Weights of a small transformer language model.
Size: 15 layers, width 256, 8 heads of 64 (4 for keys and values), MLP 1536 quick GELU, vocabulary 13508, 21.2M parameters.
Each number is 200 + 40 x the weight over its row's rms, rounded and kept within 0 to 999. Layers, rows and columns count from 0. The size before them is the row's rms in percent of the matrix's.

# layer 10 MLP up, 1536x256, rms 0.166, rows 950-1004, columns 192-255
110,195,154,216,264,186,213,183,180,204,196,137,207,166,259,192,126,264,152,173,260,234,252,227,244,170,182,241,224,203,167,162,131,202,283,152,197,236,164,225,272,228,197,233,224,243,234,216,209,157,177,238,184,223,164,170,177,174,217,301,254,208,235,249,222
112,224,183,105,259,192,208,184,226,177,271,259,217,236,211,209,193,187,203,197,179,165,162,185,243,203,157,201,199,230,174,221,146,222,168,185,185,228,159,218,237,242,216,206,205,236,189,193,196,315,247,207,197,178,202,216,199,287,202,240,235,227,207,177,147
095,206,153,199,172,106,193,184,223,212,163,146,180,199,196,212,229,215,225,210,171,227,238,203,239,230,123,248,196,241,190,174,226,177,199,171,211,132,198,168,180,231,275,293,167,207,199,173,120,210,215,190,162,290,158,180,190,217,240,122,193,121,166,229,191
106,208,213,155,267,270,229,272,290,187,176,210,119,161,168,214,165,202,141,213,246,165,150,185,166,205,229,231,194,188,177,135,208,197,226,173,183,178,243,194,203,159,179,160,233,198,197,184,142,220,206,110,216,261,129,262,90,239,215,239,161,194,224,256,232
099,111,170,249,188,227,247,186,175,217,193,226,176,182,159,143,184,183,215,208,196,190,262,140,211,221,190,211,185,235,129,164,217,230,260,164,225,164,136,215,172,240,171,138,176,252,209,241,235,217,263,189,146,222,194,224,168,186,292,209,113,137,218,223,157
091,197,183,241,176,162,206,213,218,235,273,190,135,182,254,223,166,267,162,262,185,169,225,158,216,238,180,201,133,241,167,229,136,193,197,168,155,124,168,137,211,153,280,227,237,219,187,251,193,102,178,182,231,234,205,243,234,199,225,175,194,168,205,187,149
100,138,227,139,198,133,193,121,200,113,151,236,238,211,183,203,192,152,154,145,191,161,193,188,267,243,205,187,181,256,180,143,196,268,191,225,193,192,249,166,187,180,243,240,244,238,210,197,189,256,233,134,181,207,136,266,263,137,204,204,205,158,178,182,120
091,194,180,212,144,197,186,206,223,206,204,209,193,194,220,225,220,184,229,229,191,209,236,273,137,207,259,213,157,209,189,230,213,225,170,172,206,162,285,283,214,255,200,162,224,154,158,151,232,180,196,174,179,201,198,185,195,229,198,208,143,187,164,191,140
108,209,241,161,214,179,180,221,199,228,216,162,207,187,233,228,201,163,143,197,167,125,170,191,191,184,176,212,206,199,222,152,125,166,224,202,194,139,241,248,123,273,227,190,152,224,191,214,176,209,181,186,150,247,168,155,171,169,265,165,224,125,181,207,167
098,163,232,204,205,155,224,194,241,257,228,166,204,218,191,230,113,184,218,186,162,205,207,161,241,205,251,218,170,174,189,176,209,167,226,188,196,234,263,198,240,199,149,205,167,285,185,203,121,175,163,148,142,153,239,183,232,217,245,199,167,98,192,233,193
095,211,229,139,151,163,298,198,216,217,220,176,233,152,284,164,216,170,150,127,197,230,220,267,302,194,87,294,197,116,262,131,215,173,244,169,273,190,172,248,194,186,171,204,201,204,200,239,167,218,189,290,187,206,194,249,231,164,219,217,155,238,219,223,230
101,164,160,227,158,142,225,215,270,224,179,208,204,264,220,175,209,209,215,214,308,226,218,215,204,141,254,261,148,210,215,197,192,187,287,173,184,184,208,237,248,258,251,214,181,195,227,241,160,199,191,170,203,234,260,252,110,240,250,205,173,170,166,143,212
106,267,189,144,234,196,174,232,161,214,166,148,185,217,193,208,188,160,224,247,178,146,151,150,244,222,235,173,212,215,139,261,158,180,167,232,245,268,161,206,282,247,224,207,230,244,182,190,168,162,160,320,223,219,197,216,178,220,278,168,256,176,188,209,233
097,211,221,215,210,198,164,290,240,209,271,196,103,187,261,195,173,204,162,186,238,228,256,188,297,190,161,189,166,155,196,203,275,208,179,206,212,243,211,235,190,216,195,229,170,105,173,267,209,244,270,217,222,165,197,250,205,184,209,165,217,238,214,258,84
098,240,181,212,241,199,260,209,185,211,211,208,227,143,221,131,239,199,249,256,222,227,229,199,216,145,164,197,212,273,284,194,224,257,166,243,147,266,211,180,227,143,260,181,200,228,145,153,200,225,219,155,243,245,143,221,214,185,188,225,189,243,195,225,200
112,118,196,269,205,215,144,200,281,264,181,168,215,196,152,158,228,206,218,187,148,133,143,197,303,182,198,154,213,263,220,223,232,176,191,215,246,99,143,205,190,244,183,179,235,208,224,198,234,227,151,138,247,232,184,140,190,143,258,222,218,153,240,246,215
106,122,244,205,191,224,239,145,202,163,303,152,165,199,228,222,244,158,221,208,240,203,162,237,163,207,175,219,233,220,149,201,206,165,109,268,209,220,195,231,195,193,208,218,174,196,139,241,233,288,276,230,197,278,206,182,198,216,195,157,217,180,183,248,256
097,137,185,173,202,169,266,134,211,213,269,164,217,194,195,133,153,233,139,207,150,244,200,250,233,193,128,192,166,131,240,157,223,234,135,176,234,225,241,242,255,228,288,212,158,184,200,152,207,214,169,248,223,255,183,155,180,217,197,245,199,214,192,203,170
115,166,155,303,267,233,206,194,168,206,174,203,186,208,174,161,205,191,149,216,250,215,173,197,194,179,174,144,250,195,224,261,207,225,204,197,145,175,217,249,188,228,246,190,165,161,133,190,236,174,250,187,204,127,98,189,123,170,161,176,177,180,130,211,106
093,164,196,234,190,172,152,204,228,231,192,212,84,222,244,146,152,286,255,278,206,222,173,237,211,214,203,183,195,258,178,202,172,185,208,249,144,307,225,191,197,157,222,176,267,195,198,216,174,158,174,279,225,223,185,188,198,181,216,208,197,189,209,182,149
099,294,237,179,206,207,259,161,186,184,113,194,127,149,143,222,145,215,138,134,187,183,244,219,226,206,219,222,214,225,113,241,213,157,170,204,259,166,255,232,249,176,223,168,193,183,188,204,242,161,133,199,203,218,201,178,194,97,195,285,200,167,147,244,183
111,163,223,196,234,137,189,175,230,233,178,197,207,190,219,211,198,171,173,140,186,232,235,206,189,227,209,237,180,179,229,193,173,257,146,284,272,163,153,156,264,203,153,198,225,222,185,260,234,245,168,183,131,203,192,182,143,213,244,168,172,138,240,185,229
100,177,246,245,151,136,177,215,176,207,242,114,211,321,160,301,263,249,144,237,172,180,176,177,189,193,157,224,210,266,178,120,203,180,207,216,224,207,196,226,235,265,206,257,265,212,145,219,231,237,208,270,229,206,208,194,235,237,208,245,263,222,193,223,167
096,226,230,132,236,115,282,179,190,195,247,154,244,174,160,189,215,116,200,231,219,265,204,176,150,202,222,255,206,216,176,195,198,179,204,182,229,197,133,170,146,188,198,234,212,201,234,159,159,174,118,180,198,221,212,223,233,189,167,225,175,233,251,197,197
103,158,152,165,165,210,170,186,245,138,181,233,227,232,175,165,223,211,185,180,180,199,244,173,249,223,217,202,262,179,224,247,224,202,262,296,222,119,152,217,158,241,211,168,171,275,173,202,173,194,132,193,229,242,154,235,211,237,147,159,184,208,198,222,195
112,149,136,125,296,232,155,305,259,159,191,158,86,202,203,145,199,151,127,239,243,200,275,182,269,198,171,223,220,182,208,206,227,210,204,147,147,185,129,222,224,188,232,200,208,199,203,260,214,222,181,203,195,110,154,210,239,236,233,170,123,193,156,238,215
103,161,180,187,224,199,183,162,212,190,246,218,227,258,235,195,234,194,170,223,229,208,252,179,240,274,182,228,232,216,150,141,188,183,168,196,253,183,181,217,163,226,228,247,185,242,213,263,215,127,245,152,162,202,247,231,179,165,165,201,260,208,143,175,244
098,203,180,287,173,154,206,186,237,200,171,172,146,275,215,182,149,172,158,210,294,175,196,253,163,187,218,182,124,167,237,149,234,101,178,206,210,187,153,195,221,115,250,258,205,239,193,247,172,245,267,214,180,158,200,178,180,168,208,129,199,191,193,216,204
104,224,191,226,216,190,256,175,181,178,266,225,178,193,212,295,245,276,203,247,280,232,209,148,236,231,159,274,210,210,193,162,191,178,167,125,179,180,231,195,223,231,179,170,167,210,215,207,224,136,232,199,256,190,200,296,165,234,228,195,210,178,273,247,246
103,133,250,221,223,209,201,242,247,177,158,206,202,157,160,203,236,270,233,165,319,161,211,174,295,291,196,250,142,234,210,192,109,256,201,180,222,204,189,201,353,170,183,136,226,242,176,185,228,207,147,179,173,214,138,247,246,219,145,273,141,228,203,226,201
109,111,249,188,223,198,181,193,172,249,242,255,220,212,273,134,183,194,235,247,204,194,149,166,173,215,116,186,255,224,170,278,266,188,218,279,225,143,128,233,161,166,186,194,194,235,203,243,253,187,207,192,174,188,185,154,263,179,210,178,196,180,195,215,135
101,258,289,180,225,174,162,106,163,159,178,147,187,153,234,257,222,152,159,232,163,167,259,215,189,195,201,232,236,220,232,214,277,246,230,253,184,184,215,245,194,244,196,115,152,182,183,266,232,223,164,243,148,211,262,170,220,238,207,236,166,186,249,242,208
097,180,202,146,215,213,140,179,148,121,151,188,178,231,259,223,148,234,219,166,172,202,217,175,182,301,152,206,229,150,140,226,228,135,260,253,90,173,173,171,227,214,160,144,152,184,225,264,158,112,206,163,219,186,218,198,193,200,231,176,155,259,175,242,149
086,181,145,171,194,220,213,264,281,270,141,165,255,218,202,209,201,223,226,251,252,113,180,208,252,142,199,247,245,223,226,241,221,227,191,225,214,226,239,210,197,159,208,275,216,161,240,163,219,175,195,228,227,174,232,195,121,216,201,245,265,144,213,182,165
100,210,216,215,148,193,239,171,205,214,164,212,192,179,199,181,187,150,243,166,206,129,233,221,214,206,203,203,196,192,171,225,176,185,236,198,220,128,293,168,128,149,188,274,158,178,185,170,213,188,208,164,131,179,169,180,268,236,238,243,254,142,211,177,261
104,164,201,228,257,195,208,89,183,141,151,177,201,220,169,234,201,186,170,230,180,191,187,192,260,238,131,206,238,252,127,234,169,179,182,199,178,239,204,205,175,173,180,185,128,191,209,111,216,161,270,159,164,104,224,192,210,233,191,184,232,219,229,211,196
108,167,163,194,222,184,263,169,167,210,167,198,169,210,197,179,225,205,206,232,225,256,208,113,233,222,127,271,195,245,198,161,165,233,149,220,171,230,224,210,247,132,171,287,122,175,200,147,137,153,122,220,184,194,241,174,214,94,208,224,277,166,239,212,156
112,248,161,178,115,156,278,200,184,167,230,224,181,225,195,139,209,279,206,232,201,170,209,201,252,152,218,191,227,230,180,252,189,219,215,222,156,222,80,176,274,226,235,188,191,199,208,220,179,223,147,212,186,239,178,158,233,296,165,266,216,218,168,248,124
123,160,173,202,220,172,157,244,214,219,168,137,244,209,107,200,167,225,226,247,241,233,248,224,198,157,174,205,220,177,180,200,182,231,228,228,224,182,186,214,150,232,188,119,190,259,182,278,141,210,242,232,176,135,176,173,195,156,207,151,220,165,135,147,175
096,189,165,206,181,212,171,204,122,177,244,222,196,170,175,147,153,108,199,235,209,303,166,247,161,218,222,216,166,133,187,274,127,184,143,243,230,189,127,181,230,239,212,217,226,234,178,191,194,246,240,171,296,221,147,152,172,216,180,212,167,163,137,179,200
107,181,212,254,143,266,163,153,210,199,201,161,170,168,209,148,188,191,203,198,92,205,137,139,264,217,259,220,221,132,195,266,234,196,181,196,171,201,209,221,199,204,167,184,199,241,107,242,129,134,202,206,140,235,207,111,232,188,173,164,229,170,140,141,211
106,286,210,159,216,217,195,140,239,294,320,173,239,205,212,212,229,162,262,218,197,202,149,198,176,159,260,163,189,212,193,233,168,196,139,202,86,84,190,182,234,171,193,184,130,179,159,181,185,210,162,204,168,174,251,133,260,165,201,198,131,246,196,205,179
104,235,177,193,193,176,253,158,189,273,202,228,185,144,300,171,233,250,261,221,209,207,148,207,233,186,236,157,197,218,278,177,199,220,171,201,147,132,119,146,228,179,268,235,200,142,210,230,227,218,186,174,197,207,203,303,211,113,193,204,210,172,244,220,201
101,166,141,192,221,185,252,241,169,216,169,259,192,178,241,194,203,261,265,197,154,205,199,222,201,165,269,264,209,165,212,171,133,216,253,248,174,185,224,187,243,199,162,88,247,233,210,176,238,146,143,270,184,219,194,174,200,255,237,146,201,176,234,224,247
103,212,246,201,246,217,219,232,201,127,243,212,227,249,186,186,234,183,214,213,218,299,223,265,148,179,169,176,160,215,229,189,187,239,222,208,259,152,207,177,215,262,171,193,139,193,237,192,164,201,226,267,204,213,199,154,251,217,230,246,142,127,208,158,163
106,173,224,210,260,214,222,236,133,244,250,140,189,204,274,170,226,168,184,222,169,192,223,169,174,122,195,190,265,302,172,222,137,201,156,154,173,183,116,180,188,209,187,196,254,186,220,161,202,132,204,137,196,177,195,181,173,191,289,202,177,209,134,185,197
105,211,162,154,236,120,144,97,178,211,111,242,168,209,137,191,111,257,223,216,256,158,171,270,211,183,211,168,165,191,225,205,186,205,222,232,269,212,101,207,177,172,164,227,184,273,205,217,222,222,128,187,153,180,188,167,154,210,224,223,176,172,245,247,184
091,207,186,177,221,208,204,171,171,200,138,250,193,234,262,232,172,204,189,178,198,210,229,199,173,212,139,226,228,216,143,235,283,194,279,175,190,173,262,182,134,152,154,235,156,224,237,242,220,280,229,275,215,225,223,262,196,238,189,217,232,166,161,186,259
111,161,257,235,249,165,254,231,250,236,251,161,225,180,274,192,206,143,211,211,181,202,220,184,140,185,186,263,154,161,197,218,228,123,133,243,210,164,192,217,140,220,304,201,180,199,204,183,222,191,198,232,207,183,235,164,179,237,204,168,162,220,143,183,231
097,254,209,173,211,207,217,161,175,173,235,147,226,230,268,184,238,249,214,160,207,218,243,240,204,240,219,178,122,195,127,212,215,247,203,164,288,133,180,226,309,225,168,244,121,209,206,163,173,198,263,214,296,201,195,270,241,224,204,186,194,156,239,156,164
100,207,122,262,229,201,233,168,155,177,204,142,242,137,147,104,184,179,185,224,211,224,218,235,220,202,190,209,212,210,137,213,228,249,233,129,222,127,147,235,215,280,236,184,232,184,150,224,90,174,206,228,235,188,230,182,247,243,313,236,169,203,209,187,183
093,108,190,199,190,214,200,169,166,207,183,162,160,251,171,286,195,251,268,139,197,259,190,257,199,159,212,202,201,199,169,266,203,160,197,231,196,159,197,159,226,153,205,247,138,151,200,275,225,161,174,222,148,123,166,171,170,212,165,185,184,100,111,201,227
095,227,210,197,235,247,184,214,211,195,178,145,227,193,225,177,228,236,209,180,215,221,195,230,202,238,152,218,173,192,258,112,193,154,142,168,196,178,187,301,244,209,111,212,155,277,160,285,195,232,219,147,185,220,216,188,168,167,236,188,273,151,195,227,204
101,260,204,277,181,226,286,176,189,118,251,213,155,130,133,159,207,166,190,177,171,195,293,234,273,242,97,188,221,249,155,249,165,178,192,199,194,206,217,232,188,209,213,185,194,243,160,171,165,107,133,167,239,147,220,258,215,160,184,196,144,183,262,217,211
100,186,174,192,223,164,212,201,194,269,153,267,171,189,201,203,202,203,194,199,147,230,147,228,239,196,199,229,132,206,165,243,159,158,253,215,285,250,216,178,237,255,203,171,187,210,227,121,264,174,147,208,103,206,206,211,202,232,280,212,239,172,116,182,283
# layer 10 MLP down (transposed), 1536x256, rms 0.126, rows 950-1003, columns 192-255
106,286,194,204,205,216,183,221,208,266,274,211,189,130,179,223,218,229,262,232,135,145,185,211,232,185,115,215,236,161,210,254,146,134,163,189,148,201,171,260,135,163,306,199,239,221,218,277,180,193,218,256,137,195,204,186,186,214,141,163,104,205,211,155,188
111,142,293,137,203,154,185,239,250,217,162,251,205,226,213,195,181,209,241,158,236,244,146,176,122,163,183,169,194,220,193,273,161,190,177,122,220,255,117,177,225,147,131,150,167,244,225,226,241,214,171,224,256,160,220,207,188,287,125,154,264,206,220,199,216
094,235,193,181,217,156,212,210,147,276,190,255,186,193,269,277,194,218,179,161,185,171,214,190,148,191,233,216,247,157,199,212,163,184,229,173,243,133,96,210,194,169,171,228,202,184,233,124,140,171,246,154,276,122,175,187,223,207,166,234,180,278,219,145,203
102,297,222,244,201,201,212,160,282,211,134,226,211,186,169,159,227,228,220,157,289,247,175,173,177,166,265,214,223,185,173,202,141,154,205,249,173,162,206,170,252,176,180,234,186,203,178,170,196,203,283,202,200,215,158,167,231,180,217,185,268,143,207,206,185
096,191,230,202,190,175,157,202,213,191,288,211,178,141,212,212,95,155,217,195,186,218,195,172,183,240,189,219,179,168,213,160,170,212,224,211,96,209,230,219,200,188,224,249,209,155,167,154,127,187,189,228,189,171,223,213,226,244,124,282,106,166,195,158,230
093,139,264,182,231,199,102,189,238,233,232,148,205,228,178,226,225,243,220,257,133,210,153,258,237,242,192,218,249,180,218,187,179,191,257,112,160,225,200,227,237,181,179,167,136,212,161,226,180,191,176,127,195,209,189,153,153,183,143,224,284,196,153,163,214
101,254,215,140,221,206,163,236,229,227,170,177,188,184,207,204,237,279,199,132,290,138,187,161,237,247,246,172,179,144,184,182,116,123,174,156,255,229,179,247,201,208,205,152,163,196,128,226,185,191,123,217,184,220,227,278,194,241,131,190,183,200,224,204,251
092,178,210,179,225,203,260,124,169,173,170,234,159,180,251,205,203,215,206,182,149,178,233,196,153,221,199,289,244,221,207,196,210,163,305,262,202,245,178,144,312,213,214,229,133,205,221,256,231,229,191,194,180,182,120,149,251,202,149,162,233,235,126,175,177
103,222,186,305,190,255,206,122,227,183,241,220,226,173,182,197,168,190,223,190,143,204,232,221,197,150,143,235,283,204,173,284,199,218,146,256,255,162,220,160,154,233,148,207,192,219,195,151,186,198,236,169,154,197,208,166,227,233,255,150,215,179,258,241,217
099,191,233,212,185,261,134,227,152,270,200,207,207,192,177,215,225,232,121,216,212,224,174,242,291,219,220,258,217,241,215,238,177,250,204,234,239,248,196,213,267,188,111,284,170,166,217,186,167,196,202,183,164,205,216,264,207,217,210,144,158,101,221,219,214
096,197,182,265,195,223,182,192,250,150,140,167,161,206,231,192,195,195,163,196,214,176,101,258,207,201,207,238,144,237,218,190,238,138,126,236,246,128,206,199,152,155,174,218,179,207,169,235,194,221,168,207,179,229,202,161,129,239,261,191,161,191,234,216,221
106,201,240,165,213,194,234,208,180,191,180,208,194,243,278,199,193,210,238,214,254,236,202,190,198,231,148,220,233,205,219,166,145,214,176,179,170,221,198,182,146,224,172,156,214,211,179,118,233,146,165,224,166,176,250,200,164,163,229,158,179,246,300,205,223
114,180,231,214,209,163,182,161,217,217,206,222,255,225,173,179,164,226,207,170,186,264,195,202,193,206,234,251,189,170,174,102,262,179,214,184,228,91,212,138,181,103,223,169,193,185,188,159,226,233,258,168,147,226,196,173,190,244,190,236,147,200,173,253,191
098,172,201,209,185,296,175,131,201,195,233,124,185,226,218,141,253,123,164,221,196,160,150,235,215,293,121,266,264,119,173,222,212,277,195,220,169,249,218,272,185,173,201,162,163,128,136,215,153,185,214,196,238,239,253,218,201,222,158,228,150,193,248,237,191
096,164,244,244,260,236,172,271,205,142,159,243,176,246,301,258,141,201,130,195,98,169,272,186,149,184,229,286,239,190,228,170,152,175,230,220,184,132,179,210,152,196,240,192,236,168,209,226,175,198,230,218,166,236,159,139,197,204,225,216,196,197,263,141,257
126,234,160,222,232,167,143,221,246,220,213,250,242,245,249,185,248,190,191,193,112,159,183,227,216,175,228,187,201,258,180,190,199,249,196,169,176,159,172,223,183,196,177,149,169,161,226,160,210,185,163,219,209,193,193,137,201,178,144,192,236,143,177,174,159
097,224,246,181,273,137,181,241,259,191,191,184,251,184,200,151,180,264,187,203,187,121,225,246,242,205,186,249,188,221,201,214,201,226,236,186,191,118,200,235,294,228,166,203,182,230,242,105,196,193,119,201,221,210,202,190,173,252,246,299,191,211,212,207,245
099,195,149,156,200,257,235,175,175,162,178,241,203,212,213,173,194,272,197,219,200,171,276,193,247,124,159,241,201,148,241,182,215,138,193,250,163,174,164,231,212,150,185,232,146,162,227,178,209,194,178,185,187,153,184,125,247,186,162,215,173,148,225,191,169
105,157,258,161,143,276,206,186,173,251,228,297,206,202,247,267,232,263,228,160,157,199,172,156,176,162,260,290,217,250,253,179,183,274,220,151,231,286,143,177,165,155,216,238,180,187,182,213,209,153,207,196,135,212,259,184,182,180,173,194,149,280,140,228,208
093,218,241,227,168,198,199,214,85,175,224,227,168,256,262,241,85,201,167,167,125,187,173,175,212,193,266,192,221,178,199,162,179,195,172,156,221,192,163,230,247,183,219,165,231,251,196,272,274,234,240,223,219,197,188,177,156,179,221,207,195,202,239,145,200
101,171,115,244,165,174,239,230,197,141,188,136,227,181,195,214,140,150,152,208,273,239,220,258,190,192,179,228,144,180,177,211,159,233,210,142,190,181,184,193,221,280,237,208,206,166,229,211,178,194,286,223,249,224,114,202,180,225,234,194,140,268,276,210,212
109,229,245,129,226,246,237,215,170,216,182,196,200,140,158,279,201,150,250,219,122,132,196,161,255,158,153,176,278,211,183,163,194,136,217,258,234,187,203,214,183,168,187,220,265,140,195,184,198,206,233,195,196,182,152,221,192,295,176,147,178,244,232,201,157
099,197,224,229,182,227,196,237,197,192,241,185,220,266,200,208,260,160,198,141,200,205,290,197,143,152,227,203,222,182,122,113,204,158,229,139,178,229,177,243,241,263,158,238,255,180,154,206,222,146,222,197,180,146,203,170,197,196,143,148,248,181,206,171,202
101,200,184,173,176,177,171,204,144,190,172,221,227,221,187,108,234,187,150,224,255,180,110,201,204,207,194,180,257,158,180,150,225,205,160,162,188,255,231,172,143,233,243,179,213,256,220,108,225,211,190,243,193,186,239,193,197,206,194,216,269,280,133,220,220
099,230,172,182,176,181,162,188,142,208,162,193,199,186,208,189,137,201,146,246,198,232,221,200,177,263,212,186,89,168,204,247,209,202,203,208,103,192,202,172,214,120,152,218,199,149,132,152,132,215,241,232,239,237,216,173,130,192,208,237,242,202,165,294,185
105,126,139,213,169,229,174,217,210,273,258,162,156,181,230,249,286,170,177,94,182,182,242,184,210,208,190,190,224,184,210,185,252,123,161,228,226,218,208,115,226,168,235,218,188,242,136,186,185,231,245,215,217,229,242,134,247,184,178,251,231,207,306,264,235
100,219,212,147,218,206,174,185,329,186,222,211,149,116,243,139,251,297,253,231,256,183,176,110,247,122,220,215,260,163,167,219,202,141,197,129,167,238,226,258,191,241,211,179,225,168,194,121,214,168,254,198,191,264,257,225,194,230,177,200,241,169,111,186,176
099,209,229,219,211,277,210,197,193,169,210,236,206,204,204,187,202,139,206,177,97,150,173,206,157,161,156,136,264,266,232,176,197,161,154,234,228,270,245,237,258,189,201,160,177,195,159,168,226,165,181,125,230,161,131,247,151,203,215,160,214,242,133,175,215
106,164,163,217,186,181,147,192,184,168,256,157,198,237,177,225,247,194,220,259,245,148,139,187,216,218,185,268,241,198,272,226,189,230,137,193,212,177,214,188,203,150,191,198,118,117,159,206,114,191,214,153,113,203,245,232,231,245,191,173,207,236,177,214,190
103,172,176,152,175,187,157,255,166,218,163,182,164,234,267,200,215,183,215,225,213,159,217,288,251,257,154,187,198,170,226,208,204,130,193,199,141,210,263,138,224,241,182,203,195,213,197,237,181,210,172,179,142,140,272,247,190,199,228,200,240,194,201,238,143
110,181,147,180,208,202,142,247,239,237,211,195,215,189,163,108,183,245,217,182,186,201,241,193,213,182,117,202,145,211,203,198,227,228,130,242,221,211,215,195,215,177,185,274,184,224,230,175,227,196,230,195,230,146,137,163,136,178,220,279,248,198,146,178,196
101,185,176,167,250,158,225,202,256,205,207,262,231,184,197,276,181,193,211,158,118,270,110,186,210,193,228,222,188,202,252,215,226,167,202,147,202,238,202,207,158,148,209,228,203,268,226,203,197,239,228,222,202,167,151,222,176,205,244,69,194,182,221,216,197
094,116,184,251,250,180,106,159,149,201,183,210,234,197,193,192,135,221,197,145,191,242,219,192,241,156,178,228,171,169,189,250,179,181,182,145,244,225,209,174,183,251,179,198,171,155,195,254,205,196,197,172,181,99,174,157,209,158,179,218,178,162,220,253,164
089,214,245,107,147,148,216,222,203,160,141,222,159,188,135,159,247,204,242,103,238,207,187,136,187,249,170,232,263,218,211,234,252,237,181,210,214,127,149,202,226,124,185,177,219,161,166,160,191,204,231,224,256,235,248,198,154,224,142,195,186,263,172,182,173
101,208,245,230,122,196,110,282,206,196,180,201,245,196,189,272,247,82,86,216,230,185,162,195,180,256,118,196,125,212,245,234,216,249,119,187,169,204,140,178,218,181,198,136,153,262,199,235,242,217,190,227,212,185,152,274,225,168,196,211,210,150,182,254,184
102,244,132,245,185,205,182,249,251,225,193,234,237,238,185,215,149,179,143,189,152,213,203,187,297,197,133,145,175,228,257,246,160,217,109,182,169,154,211,190,206,136,311,193,242,232,188,81,258,116,167,253,180,169,221,206,172,210,225,226,245,201,134,154,177
101,159,251,191,129,220,152,196,181,118,226,116,181,176,148,130,242,261,249,207,223,198,181,190,222,200,223,189,176,138,182,308,212,164,158,234,217,139,273,225,210,214,207,168,152,165,211,209,212,138,95,225,208,185,167,202,173,238,227,264,195,208,179,258,203
116,198,174,178,190,213,196,244,158,201,164,111,130,144,264,133,250,197,188,245,196,175,212,220,166,212,201,172,122,136,186,254,194,213,206,214,200,267,200,190,227,287,234,247,159,182,207,192,215,296,219,207,143,223,241,183,203,185,172,191,260,246,169,273,180
131,177,212,188,212,124,173,148,184,221,221,205,195,216,217,262,140,194,247,207,178,205,165,178,241,164,195,257,238,190,218,208,170,166,112,176,216,199,201,232,222,225,158,303,175,185,245,166,212,215,174,272,233,202,237,128,209,157,165,122,217,151,222,262,229
096,212,272,247,233,148,193,215,210,230,189,177,184,208,236,198,237,210,241,183,182,153,237,237,183,164,220,233,204,216,235,89,229,148,209,182,158,254,280,202,245,105,122,174,233,121,176,176,156,212,147,263,117,172,258,145,191,197,250,172,191,271,280,224,197
102,138,216,92,220,257,210,158,197,164,193,194,219,119,281,245,213,215,274,197,191,289,119,202,220,246,253,224,190,142,152,214,237,292,196,125,118,152,193,176,167,235,198,218,192,257,115,185,164,187,133,149,163,183,217,203,194,158,233,196,184,209,208,204,183
104,184,207,201,179,232,167,239,212,307,197,177,208,208,189,183,193,156,171,199,205,232,261,241,179,181,283,245,200,158,195,179,192,213,142,229,175,176,125,206,242,250,258,191,216,171,194,278,193,175,148,258,210,179,192,184,262,211,211,162,143,137,231,216,169
095,226,222,210,256,234,167,184,143,177,204,232,186,162,240,144,225,188,218,172,187,209,191,268,174,178,108,210,312,228,223,160,165,266,217,220,206,254,142,224,238,246,194,234,178,214,230,227,264,198,210,153,219,175,192,193,191,290,192,262,172,196,151,175,192
097,239,219,218,165,179,178,164,98,180,215,202,205,228,212,239,284,181,250,159,222,264,251,262,177,201,278,245,223,230,207,214,163,158,165,146,273,211,240,220,215,211,197,176,143,168,182,123,271,229,207,249,179,202,235,181,154,148,309,194,160,164,117,250,189
114,190,185,151,215,168,238,265,197,163,121,144,221,208,223,285,180,232,259,174,167,189,231,206,218,207,143,169,188,154,238,127,257,209,199,195,222,201,218,189,197,156,203,204,206,132,249,209,260,219,170,200,232,192,214,197,232,184,206,226,179,186,161,188,250
101,201,254,168,197,187,191,183,279,186,195,256,310,233,214,157,271,216,203,200,137,197,223,199,178,169,165,178,197,186,148,203,183,182,181,179,193,240,138,192,166,211,264,194,144,233,225,213,212,244,180,267,248,195,207,234,188,222,203,257,233,201,257,206,202
098,213,141,238,203,223,172,237,223,244,243,207,81,229,189,135,210,165,236,195,230,234,240,197,223,226,211,231,208,175,179,190,236,215,214,259,224,242,212,181,226,205,202,152,188,178,183,281,229,236,210,220,164,148,161,130,219,258,244,198,139,320,212,178,179
086,240,256,208,244,188,205,234,242,203,269,189,281,89,131,208,184,172,247,228,236,256,185,216,251,189,207,202,218,190,179,225,211,207,152,185,226,191,235,293,211,135,254,211,192,242,236,180,226,163,137,142,200,240,197,202,193,182,188,193,208,215,229,214,235
118,200,215,151,200,226,207,251,130,189,149,170,177,144,164,164,276,219,237,187,197,168,219,211,220,145,124,165,231,247,120,218,132,184,115,183,160,171,190,218,239,218,120,237,216,174,253,193,146,166,211,221,196,207,167,143,162,170,144,163,148,161,185,185,163
092,190,198,267,189,275,175,103,222,204,207,230,175,174,197,207,227,185,131,242,193,245,237,238,170,213,193,212,211,167,245,154,184,187,218,101,126,200,252,159,212,198,160,163,206,222,178,244,139,136,179,200,186,154,211,196,188,210,230,197,193,252,212,280,235
111,141,158,221,174,214,143,173,132,267,161,226,206,196,206,157,152,219,137,165,217,225,224,153,194,237,172,213,297,216,79,177,191,274,154,266,235,188,262,231,236,221,214,174,196,209,180,184,144,228,231,158,189,204,208,183,224,173,201,199,155,165,250,182,188
102,202,199,155,234,169,195,257,232,269,226,275,253,127,119,206,121,224,208,211,218,219,169,200,241,230,237,250,272,183,166,201,253,203,216,273,185,164,264,243,196,220,298,163,189,163,204,237,161,154,200,241,161,192,254,259,228,211,228,188,203,188,270,161,180
095,194,256,190,161,158,167,126,246,94,195,260,151,186,267,100,187,151,218,118,229,146,232,158,226,146,166,209,239,296,237,225,183,208,204,231,215,228,183,242,183,162,258,227,135,232,244,171,182,232,242,200,238,163,246,194,257,162,181,184,259,213,271,165,263
101,170,191,149,221,184,260,100,219,173,213,223,181,189,197,211,203,214,202,178,183,189,197,196,171,205,174,191,235,273,250,104,180,148,217,191,177,224,187,170,128,103,218,136,180,208,71,236,163,202,217,161,177,140,195,180,195,192,155,244,170,222,221,214,224